From a checkpoint of a small transformer trained on Wikipedia.
Architecture: rotary positions, no biases in attention or MLP, untied embeddings, normalized queries and keys, some layers without positions, local attention windows, value embeddings, norms scaled by depth.
Each number is 500 + 40 x the weight over its row's rms, rounded and kept within 0 to 999. Layers, rows and columns count from 0. Numbers have three digits each. The size before them is the row's rms in percent of the matrix's.

# layer 6 MLP down (transposed), 3584x896, rms 0.0445, rows 2151-2176, columns 640-767
102:565470513459515509446544505598452537502519587525457505507537463465558443426468539492503536551436443485508508484609524435541526501511529484512524490593528551514560472545510410580438475527504526502512571496530440506577526548484547430453503485433504526519464507420509518505552495524575414486475470514421434544423431562564505485537544518491490575484490511525469526532437478493480483510576
087:523507493564531510496463505470501539531532503497472545492503505418468465568518519515487487485537481556488482493487455464631502524536538528534514495565546479483528454529517513450414510549556552509521511385500500543459515409534457463533508472513533459488443540482475479535516582498475429562476453549523461525421487559536476469426533496430524509528487508533479489456529526457495516527537
102:532461480553461613493576447508542481530542502526490466517457537548535474537521540527500464505459456527479473485476494552453489426580402457507526499421526489530497547459431478471463524506511539512508474543425529547430480498543541439455506503481497504500579430552435509463533525486538483449440474490442491498510503502526585477420489477476439458485431556540458521395516516525526527462455
093:497527459513548481438581512438543489494527558516549435555516533521592507523502544475535495523485571559453473486507479457450468458488437483496456468487518531490534451496563392493494406480528505496482532491516551494534474462502505487531459481540422504447523464485460457462548493483467508448591496521520478554532542552529497502464584510523431511516502467430423461488537482559496515393409
095:432534488511523484506534544440492452678534500449613582524528515491539525579489480502513518515551450433437491438543486484478523427491484534503562560477451449496433513526483462522489470569477508552526517495471478465559532461523510480522530507525455497479485493460503506542501407459497511523524485483502519419459461470550471516421510455519451572538450528524561455551468565495432477485558
101:470485510460510529476470562472503555461493525487513512588468547535519558518454520508474489519492559459533494496530486501525573561506472437520473455435535478623564521497489489535470456416541525533499434559561538473508564481512483499449498462448542463536482546527528485533428573501523436491513457452528536502487504540468482443544519531512481522530547475557522534462597456473428498455515
097:493481530472501588533569534487502507475456398491454473459522542510442480494481516509466494608454449524472444468518506469533562496505500478429487447460564579491488520540494470463469499513464514489530499509517487518541468522459483460501472411450548499483435485543378509444548506545532494471496540559483483484506429512512484562559492552438522525462505556470475504492472535506459528516540
099:484482584566408507478489470488562481512484514467490502622498495495519580443488453499527487550435505425476512486495531498478471511444481578517491458474487483498521488522519495457547457459476538540495485559493496484458498520525455467509446442476509487444504517513547465470560464534553559496534529475444468467459480462472547473451476486563480552544506469472611444409477484487463526416475
104:444449527490499476452516499468517487561455484476503466444500510491462473508438450450424443546519530441467592592481493489514521496586529454520535503574477470547565496475519480505510512571612484559477500520478458480517504572496519556538465534503554558513549477481428550478517516448577541513468555520496456448498494536517612458464491384571476529506463496551500530463536420566389424457530
099:417496568521449511503548538537434509519490521556455536484520520409398561510451491532443429510549462497428521499505510519515530458497496476479443390495433542524464570572510436432504485540545453482570507527494475487525545495484486491505510536462458532574515470511465495517446492582474501519459558486481501523474498463524575527537525440481474520572479570513515487502570562531528515523440
095:518476479439524494466483494544522548586565485504480547469558457452569450489458494458528515505528510519522557542515448572521439494498534581588525515521516504491491504538534497505489506514520413510508501491448452463505528494560539525500464540466533527498458542461513453475513506493517474521426531553460497481476545466570542535416476510535540501469490503478473489492513516484527541508457
097:501523562454495536504553504477500468473504488493538541452544508505513427526492519453487519506482452570457565449535477534469562545455541423540511511517563568541467474535457450472538513566484444569575488565451511459562536453425474464430534559532501428564541425543576447511440493507488431487484510518513539502495448525482561512530485428466491508448487508592503514488518533566456480426523
100:502437466515496467497516524483488437452487482495546486509536526445492483481557570470497499543503445531472496509537532624526561454501456565561433522532495507500466546469494537528470501466417550514535468560477459478482475544509466401455564469536443540536444463482412505485484520510504492561504500414507457533436509539514529542570442518517481587479482513560470523530549561558517454485428
098:487494477548431567509501549534501537547400493449517478469472483508463586509575498505485495476538484475510516456528496499456540501474455438532509407489526558355450541459474468511531537473426543482467412534444471448452519468498563509524528442435461531519418470460467514536514452546557490479527500513462492443480468494528529539416499512392517494550490485499482440511509472483510496491483
088:504490469475509455543528500543461449559499467594482437524493537504478444478574548502552536555508519493555454516525458459532533506491494541517460557522588506479426418474526526461542528494590407516489487505510479466464461484450507461538449533552510567499505515504491504520530501437516522563466605480510494503538451595515468515433533462488455465561503448411526417504470469511516524435556
094:515518462456495451479533480489575567599460412500544476519547478548484491521531471535487495515490472562526468525468538556539485500507505498469566496487444512477487448498420496522530496438515477528545479537474514482559492466472559499473549510565537528503477518515500539500508520485556510465556494484494539485515484461480441559471465504501469550471503504564475523532460540500545562522541
089:569563557531553552518459471499485534478428513497534493459554527504452505476471469510522512497558521512448463530540476455506468492575470470517552550513486447448516438458550479466526511540513503494517549535426562467514532478511519464478533496568469424428529495540528500528473513473533493474506451571504486421474466518513552420615509448471482514496488488475511552580497553523536478515448
098:476384512519450579499552515523538534477447428416500540505490505523457495514554471519559485505545452478492554500445541523506573509525503430478473503463466511480479538483485486440478479495492520468500519506524522460523561505540444454515560506544444513483538502443518541506492555410501500486463511523559452468480518522501524482496478527441471465507483508568526521465563467469536553523520
100:545476503489516477486490463460510467533558481529462457529486532541524579532501542514555558499548466450471472531516453496465493550510446549481562477471507472574457475486550445526425498556481528502471555437491510540461479445504479502528502531447504474551468434526580577523507551510455433521557378480447498476503510523525567497514538532494521540472484518502530471555446525574501483539512
108:491542473515504464527572512561474510563519532557510499488474540528542534515495503518455544454507568490489461456571455449375453492490560555520491491470496606550481476559466466564459454522516549580512585529534519488539465507450450528571541538536515492475566554521518497518512479529535489441527528455546506524408525483520535555491538554506502528550490483420503517520522502489510483490530
094:548500582525427499476465478509517486367398471465495505473436517513525545496467586507501461492488475541510451523502522442506513520516532477430564489552449492486538488527537477459448461471488512521502472518515463503462530502561455539525506533487572547472545485504512550454535540486494565483479541534539492442585480531459533534511549444460399520527523548499521477484490476545535584482424
100:532479545559516541497538497501497549553482554488499462493481537515537488502534489520454455441590472490576528528535562570499474449514535583504543434573525515492577511520525547520559415432457491448495530451462506530474541494585488519489550485439472514469498467504521500494484537470524539556415503483485463545548494521430498429468499507464543425490505524526491497478490509525503492565456
091:542542511464521478444504514489538507639485472518498541480461470477465522488454449525499504526537445496530528549538489590506437473576424525402519529493467495553485469461489571521466447512463497475463388502606483487517481544578453533502476481489530571520564564514491487470460554546478485487481427475525478564538478418489539524512481513415485482514461465509459569527511485488505500512480
096:534474513518495512513489482504518512523546538541517488522503576536534406459529463509478466532497526458490455451548413499510470534517544470418522469435474522503516533567545561527447592479533541447508577475497522522498392453429438521515571466519505498498474511507487450527537495491497464505463611520517492484458519502509530530494518452539488531523522534475518514503462567554465425486575
102:524580392554476474477568449465465523503487486498535440503461453502471535447585503449530432462469441507512557510436523476437549519466515451469500439482447537439454531512496457535495417531497569496516498545467513419459460558558556491527434495650505552506458544453474506518489468551549503461439442501408482519541460450505544503549526377509557450478503447514432439486494453472510442500546
102:429495491512565440485458484481475546348499530555538449480451514525496462462480505413548479518531500480482519520564509543505527445489543471437458530507507540522446502499482536498541554444539487460532471465476491481443456596498554490496554506496529524432476476441513570466490483526462451460515567522496459550500520481467485518469568478485488504477470498431438463444538505521481526431517
# layer 6 MLP up, 3584x896, rms 0.0513, rows 2152-2176, columns 640-767
104:492499481472570476518526521474465495468487444437490513490465479519498394481519503472486473524547464579450522468552487540498518514477569443534449528495475519500476535545514475467556433508484466488520438479555510441513432492559459469447550525505484517540466473489580469552538451432514462539502519481473494454515535523412524511513509531527466439448554505545479530475534535535543471559447
101:498554509488501527508528439558519517489474508524558461507541488491457493536499586514449472539484458489491528505473405484553446501544459429507566536517508491532540452583562506515505553520474564472522463622527514589463538491491502421529501587475568506471501512482490462495419448424519502425431499478518499500480487547454556503516484495470535506487513537472465508510500488442529497575456
092:543528537518508521554485477509455501478509526520513540580381537543558514521442531480468474559511442449509431466507422505575463554492510444559572562451496455464527530490450550432472475461483495474541448478555417500498566466510447467514521535529555540608490488549553481513565473496504567567557481566555544512460599512466583497546489595494497489490516455549543508498519516558584446563471
095:497499486425531413458471544479489455490527472490529529532487524548546487522479492504545509496436492496534520399469453489432476452487569458466544553474498446501451479486472493457509529542528488471484479571493468513596436510460520463519540543544504509484433542548528426460488483428483555498533514497465484479541494490414492486472531462470451517517516526435550471537469548451481468528513
095:606539476473577481494531473483511452459481411454492476461497437551525470495517460517493507473600533525479500502508469500447522533472498463533586546553448499471517564499500482461510554430428462460433569472524529562519529522438504523483518490517440505516496533454547469439562535523512460478530480518539522533447466460518519488491503465466543523513527580488530447524506543507486426522456
099:531564500430480472639477525484551502471397514521438487499541481488466489550578479513477509417511441493492499530413437495520520511503518530427417467478529520491490557513475525449448483464458545413558531494507498561467516488582550466518559525462524504503399537488487523469527500527437479561546429493501476505524436506530509474488513490432543470476457522493500445529498463490488483544469
101:485492524491521492536489542451497504484486496474515509480484512559504513562490443542512483564639438463412445454620441512482479538459462451496494444513445494495530482514454450436502477449489494409548513547489420536485498470461448483507541479531492485572472482462495507505415491502523544519494474512512465505491515453510530464550544466488364413538526484490520510486494542479503470492457
105:597510497576490524551535458511499467502492563518439471562487562508514503508576566480467488535529524488473526493448452509494566572528554373510545553496491510463486487475509494486531508537474509447529473588454540539512518468489518496608531579520493466512490524520595500459491485493496456532496586506463503510474526471546485527511530564456487445496548546465515523530518480489500495500499
097:485510573496559465511556514448451472517485575466534460499522442548506524540505500432445521546467457500501530492475469519511509611474542486509494522413503497539509586464410542482533487515505529441541470511406489530609440545374505527577430524559553522499484497570464406478504559440490503499490502534533450509546541441546510587490490488538436467497526482463526496451465476534446500534480
098:502557563551496495525439469450547503484526485538497488477520489460514519555444531457460522519471583541473567539557525506461554527501513472544505429527477474546473542514512480497511485490488480534518517485552551467513602500513498474549460557459513499476451578489512427497485471489460520456477507499495520499532516462380583472503491482496417530422441548526545465507532522544505525442489
096:499538561454489585544438460519552492494490483416561526517450530437465477438454459499453513439477527545491515453571528538503481475499512497583500430499536497503559540507488499484525454549520474457573457491468433476489475512454505475555528468505490476558395594525500484488470475507508524468505539439525526448528508508427468518567472485553519502506524452545497459538550577478530438450512
096:554498539477463467556429476489479484461476450505451433473506525532502465541467531546461484533440534465501593391533457504567479584465514481495481540520480503447454524497463502469465469571503532480494504535469495499526408406530515494533573518501526450434492497452485432459488424412447509515515443492531453499496478493463461582508476544539504468507521497540554454518522522540526472538537
093:493488563531585469528450402467527490504394440492495459486561501530541500577504523466462467504528498520533484479471517455530605559460497512532461530503512453483398483500508481438511446519446537450473519601365443482477471491500518525493489490541489478475440517522545499523463466469526537520520532476474482485537430485502525439553591501475432471472546538473544503484535490452529524539420
091:539529539507478497460410518442464545494484488454459514485559487545503490537525551517564503577533514482475506468507483465512480523501483496467500501539509448543470491574506499389451459526540504484520563490431423495510568511476459568537480594444466485490464535556457498559496581515477575495497437490510514493485508538469516460510534467529505460415448495571506499551527481501559512546528
094:585438541570517552465554530493478545491523502485433411508476452395439503505453511539472547516538512483550496517643519467505500607444544457494531508502452492494512449481600518477493485499491527504503558502469545443517497515540506481614485470426507483498572470510441458522472484464549473512398490523569489552470498501541486532524499488508492463537518549527459526490535543528548398593476
086:467485441459485499474515481556511453503496430530549445518493479482531477452462508501489488538503547471516482471514554480533478580462478519458536490483470528511559483526491493544516558484514553543433487491585491558454479544475512439513511530485555504546556535576441459478481576539554561439480585506497411511461526472486471529499477557506523473483518485489484452495524452450470535495480
090:523456457553510473481479535524582480418571463520496450490546524570491462543522459510440522465470517579525482434483461468488459526551499473502528453446494538505445539557443547447464483505514505485483478467390513572515565511491460490525557505491470437467481495444510510513513484481497508560493451448554478486520387491540485535533493516587409472546551610464499439519461414511492493503466
101:517548566489519518522507468520478457491520469545392529533467479495442526505490567528491511517531503525423488474431471561418507407482451447451488530512545496459527557532581505501473600539492457486551505578533546527415485488483531505460505489548477462533498498470517554455462524546534511465559437490517545491493482541427441499521461497589535492524533540470483528455473501464506497580506
103:493494581505508555476480433477549519475467519475477483533454510479466537519527434482523535518499477539446478456551498500530473552435495412449558468453460505474495509499504525461485419550483544427453515585405572446551552501523521510453490600518545513501573484452517486601513449452544496459532506538501495440494489569495445485522456439499494448435494466560527501463490518478495480460526
093:533498540555611511493528572506496472460473544454390536532512523484413502488469564501494446585509518549505469514512521511478476502465547451461579495492407496546531600554474574462557532534465611509517550494521569506413493503422496472476473575482436539509548513550553540530500534539492505515536511497527497503522539545387553491515496457573517537482516559488523478505503488408472479586511
099:491558563500471518487507412512511494482419501541458497505475500546426564551503459479508497537469521571476453491476521499494493536457513489565519494457468467479542508477446512524577520522479452510522450470501494555480560487497471528422577489536468546458457623504489497470458508540508508526530489518570538515502439519542490492557558594523526434461591499513532443399522466472560536499468
099:507555563490542442519388544474456482501448462446538510474495496499474437514483518515535512531500468615526468471561519542511535492521476456442484505422551447458524534507520465464478500547477436488515517537518486506477440530485495491509504484520549508460449535486447508543555517580458525490476437473525468524476531519502510531527551491516483453472506501508491503521489462510525435501451
094:466564468462524473573418493434396476450523508602618491511484527551500464606502478472510576529478506520471475470463458481516479567522512497408411458469495537531527508533584516534485511497499494488530485452487519490498459497458452525467466453514492567496503516506552503478505449516492531432553504508528499508528483444455505463471523479411456543542440445466548454506474498400510500588542
096:483516514537476492517517544473436484506510559558507544474460501483465493469574514477461575509522567474502517533483497538489487476550575468500530477514452484523544562511520534525501416562479433509574523535524519544588521522510464434509525536508518438492502501558528455542453504488482538435523522541507622532484492541503462509464551505516533467467532488501569482554524442547502548497495
100:509583548507486544578483509533514497494491542587420504500507579577517440523439515534418532586578425544484465508436478548524475570465476415533569521564480463489519453517567575489536516633555501527567492465488467510530537478496476504480528565528563481435514577494542458505501479492520470466506491503513511499521465492474497449452492504589521479467494540489499500483489506495478505493492